From a checkpoint of a small transformer trained on Wikipedia.
Architecture: RMSNorm before each block, rotary positions, tied embeddings, normalized queries and keys.
Each number is 128 + 24 x the weight over its row's rms, rounded and kept within 0 to 255. Layers, rows and columns count from 0. Numbers have three digits each. The size before them is the row's rms in percent of the matrix's.

# layer 8 MLP up, 512x384, rms 0.0451, rows 177-191, columns 64-127
098:138095113160103137154132137073138139099128142136125138161176165145092161122138137115118084088129130136108097124121088154141109140118168128123160111160079137081129065144079118136092115116155117
093:140138154143106105125126125160133133130148124109134133098087146126129173115096132136135114119154164148092152157096131126092155099079140121120139101084151094142143098130103111109122135134071186
106:151082128146145092124131107141137122133102134131146134138166110120121146095131110113118111107136109075139083134094084156164120131121127118135132135166087100161116170087095153148163105103139106
102:081081129098104165100125121201109120127152115145115127107111111152151131130137138179147107124161139113128131135150114123113130167136147157138140129142179111118162105146102140143169116114139103
102:143165174170152117138155095124099133108115138072167165123117103147167131195141147128125148141167160146122136152100098138144132125177107170098122134100158106132121112099127105126110077165138123
096:126100128111158179123175077110110132150167161148160158133128135101115095130163133100108163126122101141171142124100139144118180175093125109146140120111134123096109113146186083132113125104093168
091:137135090157088128101103145191156142149129116116157113134155153065085175133135106084138140115104150125096082154170114123109124101120168100149121143111123088124155136134079126082121109148109142
101:115116135122138129114146148137128119100133145113124158132172163125107127139151145146066149191163139127117141134109152144171128087188130127143137135124146161130146164113139129136140091091173094
102:096183116106105160134119123108170113155123120120102135108163091143120144110155159133130146148160140137120115141103123140118145089106120129129088132136103147127128147111154104095136083120138175
095:115134131146155145111084125143137087142115127112126139107116147157136139119130174105136124084158129170105149166162106121125093147120140104150091145121154136092150133122128169119124137112139135
098:136131179154116146155185124143129128131100111104102128192116189104112144129137153097170148151098173162130101116167138126109104073126144123154141109104099170123161171170117129179133160095155091
103:107173143136110151141102146144103132122143122155162137124097093126153105160120082197163109154098157144135105142139130113112097115167130126120144133164157105133147106106133146129156138073112147
101:113123172093176151121164137117152148128169158156164130162139108103124092113133121113102144109120128154152156130166124134122170094137147137148135124120126110108126074089182113117129171119154153
094:141107124116144093124169139100138147095134136174146125180127150154133161126142146108116143124137150146165127115157126140100133103145111178134137128086135149080126136173167129155138103121111171
107:112164127102114106143122139141120149154123129150124145150083124127111123096098141161142157117112115095105081104150120110099139138131130144124149148115135122073123114125101138104116151104158133
# layer 8 MLP down (transposed), 512x384, rms 0.044, rows 177-190, columns 64-127
102:112115135108130135126149162122120153126107096128135113115170149128095169158157120123085133118112129166119125130139103172131114115138143118142116163119122139117143089122114163126118140101116166
097:132127074114120144145137087147113121092117132178143100144130107105154153132155123143169181135100139084145090118133156166147088199138132145131106129114111089141160126111135105092170121161119099
104:137128104133154134129148134147117122091108144126158160133159143101146111157109104133151120106122128108116133119162136086111098105138099137099118093116153125126097130098147151118112130127108123
097:131139120116128139106127101132104101096116149157116113182160118093143136116152155156128112108129107112100117123091117101124086101114138136150142174127159130107093120132118083070134120105147107
094:083176137114128129128140110130057150159110110128146125121107099140148142106146115120145162146193092120118172130151090152118171103161118081121141100145133119086152146133149112111149136150118110
095:120170131176105084130146131146146147144141128142111086115162087156138112121115151163131135181151157125193069098138101102116124131142071109132148128144123129161150172121147117107166145143115097
102:141154104145116107125125168137124111133190140089163116121129088117130105150099140149127058129098125136081118153146156122088140165132116138126119118126119163101140102134142132091159147104083144
099:149076108128108145144094134101110123146120135138107108116158130134122137113142083103181134106156109131137107105168139132133098152078119142128100107153083130134108153104111105131157098103136163
099:101168108161153133146130126124119116151133113133106124145102073164125156056134137111102151106139109159146130141096167173074085124145126122150131148119065142140144129140147140137131081125133168
099:116156123142122098136141135066130152142130144111150166177118141101154172090166138125106118119119112149132105097148106173142091155160146173119141104129142080138144126109104081120159148160111096
099:140112125120178105180175157103152144092128151119098155131107115126118130118103132101108091158122159150137121168154132143137145137083170131097120164120128172132110092121140144113114145172149134
098:127156091130159145082114166139131103112153075146159129136129164106121124107136158117158139120134125134147127094192136136131173109104126123095114141144108127136111128156151132163134107155119157
104:135095098104115149140139156109096095090133149144133093108150150175140160124131122120129154123104147131103127141121147120094129175142132139162163158161144106118147140104148081101133120098052147
099:139138172120154165114136108144153149099093106117116128131129082128141101105174116154116100144134147127117173098101112129139180132111102067147121164109140142124106134134169142131141155128150135
# layer 8 MLP gate, 512x384, rms 0.043, rows 178-191, columns 64-127
101:176163122155144106142130096131076154131127132137149122101098127131112123115174102075128162118107117173122113119135072141135156191130128156094125154114093118117111145115146124134120144142137063
122:116151138113145096117132144113105129141159113083133152115069151154170092125113170109128129126141135144136128109114087115160115129123118117135087154128145124143121096152118074119100098151126145
112:139117086153120100120160096128056171118108068114112123136172169092136175141121118131144104122168116122082083097124140082111131113124141161117106117147068075142129121121086121152089088135115134
110:122153122108127140140107138150082119134110129108134116129098096122131172120114150151089139107130160137105159176160107136160129153146122109161138133144155102148142155132117154124090123139129101
099:162138122131134110106133153172078088103132157123096142158164136132097163173094087158131133153161132113079140134142123123149142076159120146122102124122132125129121118165140206150116092118152118
106:134101104101129130171116115152138165068143134099149128120124131106118140101154127181164171187082136165162169150123143176148132110101147102121084123150138122138123092147119145123109125091112041
099:132147098147166101144154129160159133171134099105122153113146150119110157139125158125119156126137093115121128160111159116183151126154135138109100168115159077116163159166159144162163065097146131
102:101122156119144117174137183157138136155109113098148150098113148139134143154109207124119127127151147134144154111147125139112124123144114101118115098107191158111129126078172128113109114110116148
096:106158120133119159098143124110122136129092124121152127105150112136129150133088125157105079142086158128118117122124095114118102149088136139141117140140149098113148136136121139117109060129152095
100:138107169160149114122102113126087121148092096102152103164113141149093105152126138136139098114159120107157127159097108088098133154138131156128103124114104135174107131138132142143140159123115121
104:161156133133146150138146111137121148152125123067119127113128126151119109157126147161092099104150125138106108126097130080093100151134134132155117155162143146150168132127106134189074112079110147
095:144113126129149128132120067153175147149109147103172140111111110108089139133095150097108134144186098053148137126102193149101132128112157164079145136145161106108114122106124136105155126149108094
100:132086113102088113122123132166150124144173130148135117115110171138176098081139108104160104111161128128119133139152145143119125111151134187089088103128099103135115110160129149159138137113154117
112:126087155160168091144097113148112075141155086103125111087098132105133107096152127134129105147142101131125135116178120145160126117135091113117112098108130151167142182188119143121108096156087116